config.toml
d_model = 768
head_dim = 128
rope_fraction = 0.5
qk_norm = false
weight_decay = 0.012
warmup_steps = 200
decay_fraction = 1.0
dataset = "wikipedia_en"
Each number is 200 + 40 x the weight over the matrix's rms, rounded and kept within 0 to 999. Layers, rows and columns count from 0.

# gate: layer 6 MLP gate, 2048x768, rms 0.106, rows 1187-1204, columns 128-255
# up: layer 6 MLP up, 2048x768, rms 0.11, rows 1187-1204, columns 128-255
# down: layer 6 MLP down (transposed), 2048x768, rms 0.0669, rows 1187-1204, columns 128-255
gate1187,217,181,153,261,141,187,260,224,241,175,188,207,98,214,168,201,167,219,198,295,218,139,263,197,168,214,146,216,231,189,251,225,139,252,191,135,284,209,184,270,258,143,230,150,178,203,194,163,89,162,171,213,289,236,215,190,220,244,239,129,143,141,266,250,159,215,308,128,208,167,89,169,247,183,199,185,227,232,206,250,175,116,243,158,228,156,297,168,194,202,230,221,141,191,190,230,177,172,263,182,155,237,268,204,160,190,202,184,170,149,164,281,223,177,259,229,220,272,229,187,203,235,246,248,226,69,248,238
up1187,232,135,241,202,128,206,210,210,270,177,224,229,130,145,226,187,232,247,194,245,233,240,205,248,271,229,158,123,167,255,260,171,206,190,313,166,131,217,228,268,197,245,208,241,125,195,150,168,178,244,128,175,244,194,202,175,189,235,197,199,217,143,200,184,305,160,136,227,222,229,217,240,157,200,195,214,158,122,200,194,181,208,236,254,193,215,225,182,205,118,193,142,170,219,282,223,198,207,225,232,254,179,219,216,230,185,184,225,213,224,262,160,186,193,189,195,245,188,171,208,263,213,319,185,272,214,190,220
down1187,173,200,207,147,210,234,157,221,181,178,164,210,182,230,236,213,246,142,227,156,204,308,197,191,195,150,271,164,192,270,231,147,249,191,230,158,131,167,147,202,130,215,171,224,205,195,238,277,249,252,175,217,267,173,153,251,171,185,202,159,226,188,194,145,188,213,157,282,199,255,244,233,218,235,187,204,133,236,211,177,236,154,190,215,208,254,157,227,198,165,193,164,236,188,268,168,224,222,209,210,209,223,226,206,209,194,193,197,142,217,215,155,138,206,232,258,243,205,117,175,173,170,228,170,102,183,196,224
gate1188,231,125,212,177,227,201,214,225,219,246,206,238,236,164,197,129,184,193,209,197,210,202,193,206,157,175,187,219,182,178,250,147,223,183,232,175,95,251,211,185,217,259,233,215,193,181,163,212,174,249,219,196,214,190,175,200,257,221,195,210,166,236,202,198,222,110,235,226,201,143,134,194,281,213,252,263,272,170,175,135,296,255,268,188,167,248,264,172,155,192,280,170,168,197,231,231,164,186,272,230,334,233,165,152,208,255,191,232,236,169,201,70,159,184,147,148,153,192,190,195,213,178,259,256,231,241,216,255
up1188,209,231,195,112,234,209,159,229,168,132,216,149,166,243,229,178,208,233,193,197,163,186,251,177,222,211,150,179,180,170,86,198,218,254,199,155,210,238,277,208,230,266,222,176,247,202,245,194,175,273,257,198,225,204,170,185,220,257,222,123,188,229,197,138,211,237,198,198,223,208,260,191,196,189,185,199,258,194,190,230,234,299,279,147,264,231,228,216,191,220,227,153,211,225,225,279,200,286,234,178,194,190,186,253,172,169,207,175,218,177,210,246,152,184,145,179,193,188,184,118,140,166,116,248,148,190,204,174
down1188,204,138,232,180,266,135,175,160,209,217,234,196,218,192,216,213,220,178,208,158,231,183,165,175,254,226,205,210,129,223,203,229,205,185,205,174,221,58,157,189,178,199,212,254,205,280,96,185,190,249,199,176,196,241,324,202,197,272,204,223,200,226,239,176,180,208,172,182,233,257,198,132,220,239,196,184,215,164,280,184,280,219,216,226,218,118,171,173,168,171,187,161,190,231,191,208,225,225,155,212,228,198,282,146,164,313,166,233,194,177,191,153,197,211,180,244,166,213,223,209,285,117,185,204,194,149,246,223
gate1189,167,252,208,208,195,202,179,180,178,221,216,180,200,205,109,169,199,182,228,90,214,203,151,213,161,182,217,237,181,217,208,212,261,257,179,245,218,182,132,250,196,171,122,216,246,186,165,181,155,221,149,248,213,298,155,201,176,196,190,242,249,233,197,238,242,232,212,137,110,243,193,244,251,205,149,196,173,134,181,148,245,203,182,241,151,216,184,177,229,168,181,200,197,222,163,205,149,169,150,204,185,214,244,167,250,186,181,192,218,223,178,166,258,278,195,181,159,198,175,183,209,187,157,169,201,155,141,253
up1189,197,114,230,240,177,222,251,118,243,253,93,240,255,139,149,151,224,247,207,225,195,214,207,253,167,143,161,224,189,239,209,273,241,216,130,146,206,152,262,152,188,192,255,237,190,162,219,172,166,184,143,196,158,180,231,130,210,114,220,210,198,129,191,150,253,240,229,207,233,200,249,152,212,223,163,225,166,194,247,220,153,177,190,191,217,177,255,158,209,188,182,230,266,248,258,208,230,254,169,180,236,214,203,160,161,197,145,282,206,179,249,172,196,172,190,200,167,254,143,213,195,188,260,185,192,199,155,209
down1189,239,226,139,209,233,167,246,189,186,263,248,162,206,161,202,131,243,216,187,221,190,168,211,190,176,275,247,178,150,244,154,212,182,154,129,132,239,149,206,159,225,177,190,223,213,125,195,179,136,156,215,230,175,110,126,250,203,245,133,194,117,142,235,205,180,224,211,161,180,135,177,199,187,203,183,226,196,134,261,222,211,239,134,208,264,178,156,186,269,186,229,262,217,184,280,235,128,189,174,210,186,218,190,273,180,253,123,191,220,217,229,156,204,197,227,182,194,188,269,242,237,182,171,187,268,235,278,208
gate1190,199,147,196,213,160,171,269,206,172,252,169,207,181,107,255,202,192,264,169,282,132,215,107,253,93,191,136,173,171,272,172,222,178,212,162,153,193,162,177,230,160,162,232,222,151,154,212,222,191,240,177,216,131,154,195,177,197,220,183,114,179,170,198,214,150,291,194,167,205,215,250,191,144,171,179,235,107,214,199,201,170,234,156,163,211,152,224,206,201,193,236,237,164,247,152,163,176,196,172,97,263,155,216,211,292,205,163,166,198,245,140,131,236,210,213,202,234,207,201,235,236,178,198,224,216,193,198,215
up1190,184,252,171,258,250,198,224,207,241,252,177,190,168,196,158,263,241,156,241,239,195,172,258,231,219,231,273,208,265,242,179,238,252,249,280,234,211,206,193,134,171,186,153,238,322,159,133,239,194,165,236,190,256,233,184,247,254,180,216,155,216,142,195,188,152,188,169,198,206,171,128,89,189,192,222,150,254,164,141,174,227,244,189,165,201,208,171,196,222,221,179,229,148,159,182,240,180,226,219,190,210,213,151,196,237,240,182,211,200,143,213,201,112,187,228,190,136,203,166,179,221,119,172,158,200,205,140,170
down1190,245,215,227,226,182,180,174,198,171,133,218,238,275,263,198,231,179,194,202,143,245,193,246,187,206,185,180,185,215,202,245,206,144,227,159,183,259,161,189,196,241,263,172,153,182,296,189,190,189,207,122,272,228,135,191,212,185,143,152,209,116,240,170,199,243,206,168,216,213,188,173,207,246,241,262,287,231,154,202,187,136,207,173,150,236,314,178,224,201,207,194,151,218,140,244,219,266,186,208,193,191,222,167,224,187,186,183,153,207,162,222,186,232,281,142,210,194,153,263,260,201,229,162,192,162,262,252,222
gate1191,220,199,189,169,241,122,210,185,221,191,204,262,148,262,193,263,97,217,183,197,168,256,212,193,151,275,175,261,270,264,244,202,129,183,252,258,257,127,181,174,196,184,195,177,242,203,224,246,192,267,231,251,222,219,161,236,208,175,229,199,227,260,208,193,197,167,189,134,166,120,202,215,299,134,199,192,188,170,210,167,219,197,209,164,156,190,222,223,158,223,189,140,225,202,179,227,221,135,142,254,216,181,190,174,107,174,182,264,186,207,237,188,219,205,226,260,161,211,171,124,208,228,241,224,250,160,235,165
up1191,170,183,276,204,217,189,137,193,268,125,156,161,185,192,207,262,153,178,179,206,256,268,289,203,163,180,194,164,203,227,190,226,239,198,187,181,186,212,172,246,235,174,94,250,171,224,243,189,243,186,183,226,157,193,192,166,249,202,160,240,268,141,295,212,241,210,263,166,123,253,223,208,221,227,200,161,225,126,190,217,181,165,207,192,182,170,119,230,203,205,266,210,139,218,241,177,242,221,207,246,224,202,205,235,215,166,230,257,157,161,208,215,192,150,196,108,172,243,253,194,222,238,167,223,150,132,150,209
down1191,164,264,197,259,181,212,195,164,213,204,198,161,214,223,162,171,207,196,170,232,273,177,210,152,196,175,160,75,157,195,143,224,204,200,210,262,204,131,162,223,168,154,194,196,163,186,158,135,238,150,188,238,215,156,230,202,220,198,243,198,203,214,166,223,179,181,179,211,243,241,180,144,250,229,198,133,184,120,231,183,180,199,236,194,142,249,178,237,183,208,274,205,206,266,133,161,148,194,186,270,169,237,175,166,196,196,244,178,147,191,198,193,206,170,160,185,233,167,148,251,159,238,188,179,221,151,208,155
gate1192,176,189,265,190,275,271,151,193,148,236,227,223,186,81,125,239,238,249,193,200,146,192,208,171,151,202,194,210,250,193,205,211,239,133,210,103,153,177,146,216,160,264,165,211,208,149,235,210,253,246,143,158,210,192,142,183,162,219,203,199,138,108,153,253,211,244,235,165,179,227,239,201,252,256,268,254,191,95,213,220,183,194,208,168,155,97,171,209,177,232,169,198,210,182,115,187,212,219,218,227,145,178,194,175,178,184,213,195,217,184,189,236,208,156,179,249,250,256,253,225,225,198,205,151,170,166,186,228
up1192,239,287,122,189,146,157,198,190,235,189,194,206,108,94,205,248,155,226,264,215,231,82,250,143,136,255,224,187,216,189,236,175,274,193,190,175,207,188,215,233,187,156,211,192,131,211,235,239,182,204,237,207,258,179,151,138,176,223,249,231,99,184,267,109,185,201,208,237,204,200,230,226,226,204,225,201,191,203,245,217,177,220,219,244,183,223,204,194,208,175,191,140,204,184,145,302,192,252,220,174,215,151,164,177,188,212,238,173,194,168,151,188,167,218,199,209,215,214,185,242,236,187,204,224,122,161,246,234
down1192,188,138,157,227,247,192,240,133,204,161,246,254,235,262,203,196,168,164,275,234,195,194,164,204,276,167,189,201,227,228,201,238,163,167,239,221,195,135,249,196,166,192,291,254,273,237,144,167,206,306,213,180,275,148,150,274,185,144,206,181,225,166,178,194,134,327,189,211,263,196,266,193,213,147,190,219,186,211,185,222,188,243,153,230,200,208,204,206,149,231,137,166,241,256,178,175,265,123,161,312,169,160,233,248,291,148,257,143,176,240,192,301,227,241,204,157,184,187,241,219,180,225,189,221,275,196,182,144
gate1193,189,164,227,244,198,227,133,165,164,228,261,154,196,201,246,224,169,285,269,131,143,259,236,261,172,144,254,167,164,214,249,166,169,202,195,189,206,193,239,210,228,154,149,172,306,256,147,206,211,158,165,217,214,227,232,148,292,192,234,203,219,149,198,214,291,150,220,254,209,203,196,151,227,253,188,160,231,212,179,136,140,252,237,126,165,159,206,192,241,146,207,232,138,243,165,167,309,245,151,152,204,209,85,201,179,232,201,236,178,217,168,190,136,200,107,166,265,212,156,213,169,204,189,153,173,224,187,284
up1193,217,200,251,204,196,157,221,170,153,186,227,218,171,164,176,275,281,179,212,206,309,215,205,191,188,159,191,210,177,198,250,161,173,226,267,208,189,189,220,296,250,225,206,170,146,144,212,147,209,181,178,221,289,202,172,175,127,180,211,165,146,226,213,232,144,141,195,173,144,171,171,232,191,187,280,158,144,232,222,167,182,161,248,191,191,126,178,188,243,236,295,169,259,235,226,210,268,174,149,135,169,197,181,212,289,184,183,136,99,193,254,180,187,205,173,218,175,188,208,174,204,174,86,145,172,238,245,198
down1193,235,133,163,259,175,227,241,242,230,214,165,201,173,110,198,234,136,158,193,263,193,164,197,162,189,242,148,225,260,211,206,184,210,244,221,111,219,144,176,222,198,149,160,189,225,167,250,255,162,138,258,237,150,190,174,174,174,249,176,220,242,221,182,215,216,188,227,185,158,124,123,179,244,222,294,192,212,209,243,198,226,145,166,291,206,237,235,155,193,196,255,233,243,151,203,221,194,206,274,237,217,114,259,207,182,177,218,237,241,171,160,188,242,178,235,274,229,159,129,189,192,202,243,204,292,226,244,228
gate1194,166,253,214,210,226,227,246,210,236,180,230,251,210,223,177,242,280,192,175,214,242,198,154,173,189,189,210,217,224,200,244,164,105,208,167,214,152,213,193,213,205,198,214,223,195,244,178,224,167,256,190,228,163,233,119,229,184,210,170,207,184,196,257,247,221,208,138,252,190,233,189,188,234,230,235,169,201,238,239,201,137,174,177,213,169,242,240,146,191,185,258,278,282,228,246,184,114,205,242,119,206,235,149,238,200,205,226,222,240,149,147,270,146,221,242,183,166,229,244,192,214,238,175,180,181,174,250,138
up1194,210,210,226,241,198,207,266,197,206,221,244,199,126,179,179,235,183,190,179,161,117,249,101,181,210,160,168,182,161,247,231,223,221,216,181,243,224,148,256,205,215,215,266,212,139,191,131,172,136,221,232,239,168,207,231,156,231,144,210,216,123,240,132,227,185,231,171,193,233,182,164,183,171,237,135,189,248,215,187,232,189,237,197,209,150,227,194,180,211,226,219,262,192,166,220,177,219,170,246,192,208,240,244,195,173,252,229,218,349,178,142,212,225,214,247,254,165,141,164,272,171,164,232,196,181,231,202,194
down1194,235,305,205,221,168,242,226,224,255,153,160,265,129,237,187,122,213,246,180,182,170,186,151,260,180,176,197,189,227,166,240,243,224,212,182,198,233,124,222,132,184,235,183,257,183,267,202,155,168,215,170,185,201,193,87,127,209,175,189,249,174,273,233,151,215,213,179,252,164,194,179,191,220,282,224,178,203,170,226,202,202,186,206,132,216,211,216,168,222,208,161,247,198,212,234,209,260,134,196,171,119,247,258,234,158,197,198,219,194,140,240,216,135,183,259,200,180,227,266,202,283,202,245,254,159,185,267,233
gate1195,188,151,199,247,186,176,220,178,187,250,202,192,187,152,286,215,179,239,256,184,268,160,229,151,216,158,256,193,220,185,145,155,187,265,163,237,233,189,244,196,231,159,151,160,197,208,230,158,78,233,179,178,247,153,219,202,147,191,155,210,237,150,204,200,197,268,246,204,158,288,225,166,200,196,168,223,193,125,231,172,197,124,286,234,203,277,247,188,164,260,230,187,171,282,136,170,189,236,206,186,154,261,224,178,96,182,170,175,196,221,231,189,148,230,256,217,155,230,149,240,233,172,192,164,195,152,210,164
up1195,208,259,264,162,189,192,182,181,245,178,223,193,227,226,255,217,194,241,221,193,209,215,232,177,147,191,186,184,249,217,171,89,130,177,283,205,226,262,216,181,130,173,181,184,246,201,111,292,253,159,230,210,232,171,249,276,180,157,178,165,148,140,187,155,243,218,187,180,155,151,138,169,202,227,169,257,167,143,207,219,200,197,239,202,177,214,186,211,196,154,240,201,211,231,187,239,323,161,260,229,151,190,227,230,173,155,206,195,174,322,151,182,135,249,234,209,233,196,171,194,197,169,182,229,214,217,182,163
down1195,134,245,224,250,197,238,214,167,184,217,200,225,180,215,224,103,185,204,146,261,221,241,220,220,180,220,273,160,222,176,185,192,177,231,182,208,185,178,254,205,187,160,182,250,188,239,171,254,157,226,169,162,222,179,143,166,246,173,158,162,245,202,153,151,215,214,187,248,148,190,260,168,277,171,153,182,256,179,159,220,276,246,225,180,197,126,190,184,187,173,230,221,203,194,198,217,222,192,182,210,154,153,197,223,168,151,210,227,242,246,146,177,238,165,154,279,174,176,194,289,185,223,184,213,103,245,199,136
gate1196,221,227,166,225,197,213,227,169,207,132,248,156,257,206,139,133,198,200,151,222,163,192,147,191,184,251,249,283,224,247,222,228,204,184,231,241,200,247,223,238,164,175,256,204,174,176,295,153,168,221,152,242,178,151,303,145,173,176,159,208,200,200,241,190,266,300,189,252,212,123,172,207,208,229,162,151,183,274,153,259,189,79,209,191,255,195,168,161,247,227,175,184,219,157,159,210,169,139,211,181,273,227,245,273,199,259,191,226,180,156,110,145,202,180,129,191,232,227,241,199,287,174,86,228,191,183,186,182
up1196,188,207,161,233,199,161,165,186,173,217,138,205,200,297,185,206,138,106,163,138,222,244,260,226,208,168,168,261,245,131,226,231,256,190,201,217,219,202,211,215,230,215,216,205,113,157,197,205,124,155,134,171,157,241,216,194,271,181,223,178,216,144,220,186,198,174,187,202,177,216,240,157,232,200,210,198,155,232,211,146,215,195,161,241,280,294,254,199,211,168,224,204,176,150,246,142,201,230,170,185,203,178,195,161,168,215,195,275,239,244,177,196,216,188,144,187,187,262,230,157,193,303,160,203,212,283,182,181
down1196,257,174,147,112,224,239,234,208,218,146,139,237,216,183,115,250,204,266,189,180,208,173,195,205,207,262,171,219,192,111,196,206,176,195,170,208,243,235,166,201,205,196,184,146,213,231,227,261,137,214,229,233,200,245,300,193,242,265,267,210,235,226,242,239,226,209,141,223,173,158,233,143,256,173,272,172,174,246,181,230,145,207,306,208,133,201,170,218,199,80,152,242,201,198,212,205,227,249,94,155,185,180,239,252,252,210,183,180,220,187,258,246,253,225,136,233,243,255,183,194,198,160,225,275,224,157,252,199
gate1197,179,228,197,155,142,166,222,168,180,216,267,168,204,191,272,236,161,196,198,232,221,275,233,218,218,98,210,178,192,205,233,131,182,152,206,126,151,265,152,176,247,251,146,170,196,213,137,216,208,208,241,231,152,228,199,168,196,292,254,144,273,177,231,224,177,203,194,219,161,182,220,159,124,109,118,227,190,272,206,233,266,204,214,199,158,223,170,222,253,213,179,207,187,221,236,235,190,242,203,156,200,224,131,181,214,206,192,227,178,155,220,261,258,220,192,174,215,144,209,176,151,188,200,250,137,178,171,141
up1197,238,181,181,182,223,179,139,105,161,227,170,204,217,224,196,199,168,150,165,191,176,202,216,153,123,175,122,168,150,258,187,260,253,163,184,251,223,189,247,179,254,200,222,204,126,206,185,154,188,162,258,213,243,155,239,206,232,125,255,160,240,177,98,145,226,138,297,227,275,205,206,161,228,152,197,167,227,146,156,223,229,217,176,170,169,193,144,160,245,235,175,174,232,213,217,214,190,218,164,231,200,219,134,214,183,210,208,153,141,276,275,195,134,208,220,200,186,214,235,219,213,163,164,189,136,175,230,191
down1197,172,184,228,223,176,186,251,276,92,207,214,192,158,138,185,173,162,224,148,196,220,168,222,257,161,240,227,291,182,160,247,235,155,200,157,233,136,169,207,177,189,250,143,199,225,205,259,221,176,239,239,180,184,178,211,179,198,242,211,203,245,196,168,223,242,191,223,187,200,145,148,270,177,173,181,214,238,137,242,175,168,146,170,156,157,128,218,161,234,214,154,242,228,220,211,206,225,316,172,226,161,241,209,287,188,170,143,156,193,297,212,169,170,204,136,208,207,216,161,215,173,243,216,147,164,216,208,258
gate1198,127,209,149,224,198,201,187,247,206,191,226,222,195,216,255,168,173,216,181,265,275,220,265,248,176,150,182,247,212,168,240,154,180,199,198,270,230,187,157,217,220,222,233,244,168,142,256,160,183,243,212,192,183,212,180,319,210,235,243,167,225,211,231,123,257,217,206,160,233,233,204,164,217,193,213,124,234,198,185,185,180,236,161,236,212,226,177,252,215,274,206,177,139,219,265,232,189,213,208,199,270,107,257,214,230,229,229,306,219,224,190,172,206,168,207,144,201,181,245,222,180,248,158,216,212,254,246,212
up1198,125,215,163,178,180,242,189,206,242,150,272,213,254,262,192,214,193,182,213,208,289,244,168,147,255,210,215,125,159,190,161,127,194,149,178,279,229,126,104,207,294,252,186,189,177,183,191,208,188,195,237,203,154,223,174,231,246,239,173,223,159,212,222,218,239,234,150,202,246,265,245,163,163,180,201,186,218,286,170,138,112,188,149,169,206,204,178,239,230,177,244,187,212,189,144,130,221,175,212,150,208,183,235,204,219,212,247,238,241,248,186,166,252,165,164,181,244,237,147,224,207,196,148,227,143,203,194,161
down1198,240,253,161,215,236,195,171,175,211,198,203,192,166,235,249,199,206,293,159,207,257,159,204,213,172,165,196,120,223,250,207,190,160,207,200,192,189,197,186,232,247,142,233,177,162,188,142,225,218,145,210,190,162,206,217,242,218,205,184,151,169,184,227,151,297,198,220,181,247,191,201,206,266,133,214,113,182,193,246,209,212,227,275,189,207,158,208,284,238,201,177,259,172,174,193,143,185,225,204,153,183,194,216,169,203,219,178,168,162,183,229,172,209,176,168,214,224,205,197,194,206,212,180,185,226,176,226,198
gate1199,183,210,154,266,203,190,123,220,204,204,183,218,148,273,292,235,234,191,173,172,204,206,224,168,222,223,249,205,149,208,258,205,235,290,134,185,192,236,222,169,186,187,162,160,142,222,154,226,214,175,224,201,193,191,202,172,207,180,197,198,198,194,214,248,95,190,245,203,173,145,255,184,236,216,226,165,252,216,235,239,198,188,109,218,257,141,222,157,199,176,210,172,276,196,120,222,290,207,155,294,159,183,174,138,157,200,192,231,142,150,231,238,179,163,206,301,231,205,171,235,227,185,216,192,189,279,206,180
up1199,206,227,165,228,237,174,155,231,264,214,243,288,148,288,223,201,273,217,175,204,210,210,280,186,222,199,144,137,209,191,228,240,206,218,219,179,187,177,225,152,222,214,186,190,149,274,190,166,202,142,182,162,147,228,220,149,217,130,158,194,188,218,227,194,201,231,223,198,176,137,224,179,179,226,269,182,198,216,244,205,172,249,175,218,193,150,270,191,130,184,136,129,204,218,260,198,186,230,150,187,180,245,218,188,164,191,284,184,200,241,224,199,192,231,213,251,209,273,158,172,141,129,211,157,225,267,239,177
down1199,237,269,274,164,233,236,187,155,210,213,232,247,163,188,177,187,196,187,219,222,216,213,251,174,135,203,183,163,235,197,160,200,177,185,213,183,261,203,299,211,228,235,223,206,190,221,242,222,143,177,196,235,247,168,226,112,214,132,132,216,221,204,181,167,223,137,224,220,231,200,238,118,182,214,265,255,151,157,230,251,198,239,204,156,247,182,197,166,208,201,131,251,174,232,214,221,181,142,165,194,214,162,184,250,84,261,235,215,211,229,142,192,191,221,234,223,190,192,213,173,214,195,221,205,239,186,238,133
gate1200,208,217,249,214,208,253,197,125,196,214,254,215,193,177,206,246,180,230,262,191,220,203,167,152,186,213,191,219,223,232,170,236,178,212,140,246,157,199,218,204,187,207,215,253,195,146,245,157,150,223,241,216,220,245,236,190,156,197,211,196,127,244,181,193,165,218,212,135,154,171,193,236,201,197,257,247,230,218,193,209,278,266,178,205,239,207,201,168,171,172,202,201,301,252,214,198,141,158,221,233,174,158,174,215,154,122,245,225,189,206,160,213,181,217,205,163,216,265,206,165,254,201,209,241,276,278,203,160
up1200,228,143,180,172,158,157,192,238,249,228,188,211,180,245,198,182,161,144,150,276,206,136,229,212,201,142,216,193,221,197,131,224,216,204,229,93,230,157,221,182,206,196,168,180,234,180,170,281,245,150,230,196,245,211,119,183,177,263,226,157,191,222,227,231,231,230,221,109,201,174,280,194,200,149,200,257,266,143,240,191,188,166,230,196,158,145,249,198,181,178,225,188,222,166,228,227,178,240,208,191,238,201,153,209,163,133,150,265,215,197,211,218,245,213,183,135,197,160,191,223,168,174,271,226,206,213,159,156
down1200,211,215,212,154,199,190,254,205,176,176,173,153,194,201,201,141,246,122,172,147,181,238,160,188,190,173,199,238,237,176,199,249,226,186,221,167,185,291,176,179,291,173,235,163,182,178,208,161,203,191,230,205,169,164,143,311,236,173,181,224,235,215,191,192,180,186,191,209,230,181,87,200,167,186,136,177,217,187,187,197,259,174,196,220,210,210,202,168,267,141,183,131,146,221,271,258,197,147,192,281,220,249,199,214,197,171,212,265,231,210,243,129,205,140,217,236,192,250,197,180,186,280,184,135,187,177,166,265
gate1201,221,200,207,182,233,204,180,250,235,174,204,231,174,312,244,273,182,213,201,196,254,206,203,190,143,203,223,190,212,216,260,157,137,256,237,227,106,196,140,170,134,211,258,213,163,208,163,243,169,222,138,259,214,203,166,171,251,243,189,250,207,216,257,201,297,243,247,158,215,274,278,200,203,157,166,170,231,274,167,196,155,231,136,171,178,230,173,264,159,183,241,250,224,176,212,201,183,168,197,111,200,150,226,208,234,192,226,206,300,185,143,197,197,194,168,243,137,232,253,236,204,204,118,162,162,193,222,140
up1201,206,225,120,205,193,161,257,169,205,219,176,178,174,185,168,214,187,236,215,157,121,172,163,174,231,215,262,245,165,253,173,186,151,207,196,221,185,281,251,188,151,150,260,199,217,239,168,206,166,152,214,270,189,161,232,298,188,205,215,156,212,176,233,230,248,218,226,195,217,258,188,125,184,238,133,173,176,151,191,174,160,136,161,179,202,254,169,192,152,287,166,245,203,289,200,225,215,184,241,236,151,231,164,253,195,226,268,219,216,157,159,232,194,165,271,256,176,231,193,144,243,203,269,220,132,246,187,303
down1201,240,162,180,194,190,112,238,164,262,242,186,182,220,194,218,206,156,165,270,204,199,225,139,222,217,207,228,175,196,326,205,221,191,168,128,216,171,237,212,209,180,204,257,178,195,204,248,163,236,203,252,167,196,227,236,187,252,153,235,180,267,199,242,229,216,254,135,179,204,174,214,119,190,257,182,159,146,147,147,98,174,235,193,213,210,165,206,242,260,230,212,211,161,243,238,172,178,178,213,215,166,192,151,201,154,164,180,228,169,208,254,165,265,219,189,206,201,133,240,170,166,183,200,150,183,173,233,328
gate1202,260,161,217,194,104,219,195,135,179,185,209,237,163,257,217,234,176,149,207,223,228,154,215,172,147,190,133,141,177,202,178,370,191,151,135,262,184,265,186,194,181,221,243,259,161,149,301,220,207,173,236,132,216,260,246,231,257,204,179,222,242,182,227,172,193,136,223,148,267,199,187,128,274,199,181,143,245,208,220,231,196,207,232,190,237,207,207,240,137,154,184,228,216,139,213,172,133,189,244,256,186,131,216,189,220,231,213,145,223,199,209,141,124,231,251,137,183,161,241,131,248,224,251,200,240,199,193,124
up1202,169,275,228,227,220,130,226,247,249,219,210,165,142,232,196,130,208,207,236,187,226,226,238,179,179,128,191,216,186,193,278,172,153,141,163,169,204,219,177,199,223,215,165,205,230,216,172,162,210,181,230,183,173,179,197,211,184,206,282,217,180,208,234,214,159,211,201,156,203,170,254,279,158,159,161,214,234,179,226,225,258,195,274,218,168,148,210,213,170,138,210,209,172,284,249,238,178,239,93,138,288,233,168,192,197,201,175,119,128,171,244,142,207,170,207,218,209,188,198,234,215,235,201,252,176,217,234,170
down1202,261,241,180,186,193,204,152,240,204,148,197,223,147,216,163,265,186,195,163,251,202,148,275,222,225,201,163,180,224,172,224,199,177,194,186,229,230,204,220,173,155,233,257,220,157,168,176,156,199,245,235,191,127,202,183,242,170,194,149,212,235,175,133,244,279,182,217,216,202,169,257,169,236,207,190,242,261,184,281,260,229,225,244,162,242,169,235,211,210,195,100,161,223,246,171,243,102,214,195,234,211,161,170,127,146,187,245,136,185,202,175,139,209,274,222,123,218,213,237,174,248,147,162,166,217,145,178,187
gate1203,131,199,210,179,203,138,143,281,154,149,229,226,186,203,129,190,237,143,153,149,237,149,179,173,195,265,209,189,256,138,159,268,216,167,175,158,198,203,147,182,255,167,173,200,234,139,227,245,147,247,243,241,227,135,171,190,91,212,236,229,117,159,146,227,170,188,237,214,269,194,141,210,177,198,174,203,132,204,226,200,195,88,191,209,230,205,232,195,312,138,185,181,219,161,171,243,157,135,148,206,167,216,188,189,168,159,155,122,214,153,158,209,191,172,150,123,182,179,192,274,212,197,196,270,228,183,156,209
up1203,226,134,168,246,147,185,188,227,240,253,258,186,176,201,229,240,164,226,179,252,192,170,221,134,286,149,116,214,241,166,200,178,172,204,232,203,197,232,239,189,162,207,151,175,178,203,190,222,219,201,238,232,211,155,203,181,169,199,161,192,236,229,87,167,205,224,272,210,213,272,129,254,222,227,228,212,252,206,261,151,245,238,195,224,183,169,158,170,221,175,196,192,238,170,262,207,187,205,154,216,222,216,237,173,186,182,218,230,149,137,273,204,216,211,208,267,187,176,168,191,188,235,269,191,222,282,280,236
down1203,205,172,193,242,202,200,209,218,313,226,212,177,240,250,173,151,230,211,222,316,259,154,231,193,204,203,176,213,241,174,308,211,185,266,178,225,211,214,242,222,147,131,278,247,159,144,180,170,202,196,131,169,159,261,215,140,213,198,223,216,176,243,142,212,209,188,143,244,194,247,253,128,234,169,198,205,213,170,146,191,208,218,251,235,231,214,132,176,223,219,229,192,203,279,122,258,196,178,189,192,201,170,218,238,231,212,206,272,182,154,212,142,139,200,212,237,163,209,209,207,144,239,210,148,232,208,227,196
gate1204,222,209,194,193,155,160,187,236,76,245,116,244,201,183,248,203,183,217,211,159,198,238,216,224,219,221,185,192,204,206,230,284,257,178,264,233,237,173,273,162,175,187,202,225,180,144,199,152,211,236,142,170,210,179,221,208,185,115,241,170,155,156,186,215,185,243,319,170,181,266,263,188,199,240,151,149,173,252,234,189,176,108,159,243,166,214,253,186,201,190,265,248,181,226,241,137,123,194,177,112,211,241,148,190,172,159,191,175,219,203,210,194,221,219,174,164,256,233,232,190,196,254,192,245,214,231,166,239
up1204,220,225,193,223,192,191,153,204,100,268,121,248,222,227,214,233,218,140,146,141,168,216,181,202,238,187,233,145,172,172,159,188,234,221,221,244,202,215,210,167,260,184,243,171,177,204,220,186,237,116,141,182,216,210,177,148,125,232,222,237,144,225,246,219,168,192,186,188,191,200,149,147,81,227,183,198,162,213,195,168,110,194,279,234,229,213,229,157,257,205,207,154,144,148,129,155,187,224,141,196,190,242,196,282,168,198,282,122,262,147,260,178,225,175,109,190,203,188,315,234,175,128,178,207,235,169,193,254
down1204,228,128,200,224,253,174,183,246,190,237,170,214,269,207,200,199,147,177,168,237,202,142,204,163,233,172,236,227,199,136,160,186,234,242,157,174,244,238,143,173,222,194,214,168,185,219,185,243,160,168,176,119,212,192,263,154,243,242,191,209,215,167,177,170,223,198,151,207,199,207,104,209,72,290,141,215,156,154,156,172,202,147,225,264,258,181,243,119,262,163,198,219,221,208,167,149,199,278,135,203,216,315,227,183,238,242,232,179,218,197,183,259,158,236,202,195,199,161,189,241,169,222,267,146,190,270,252,224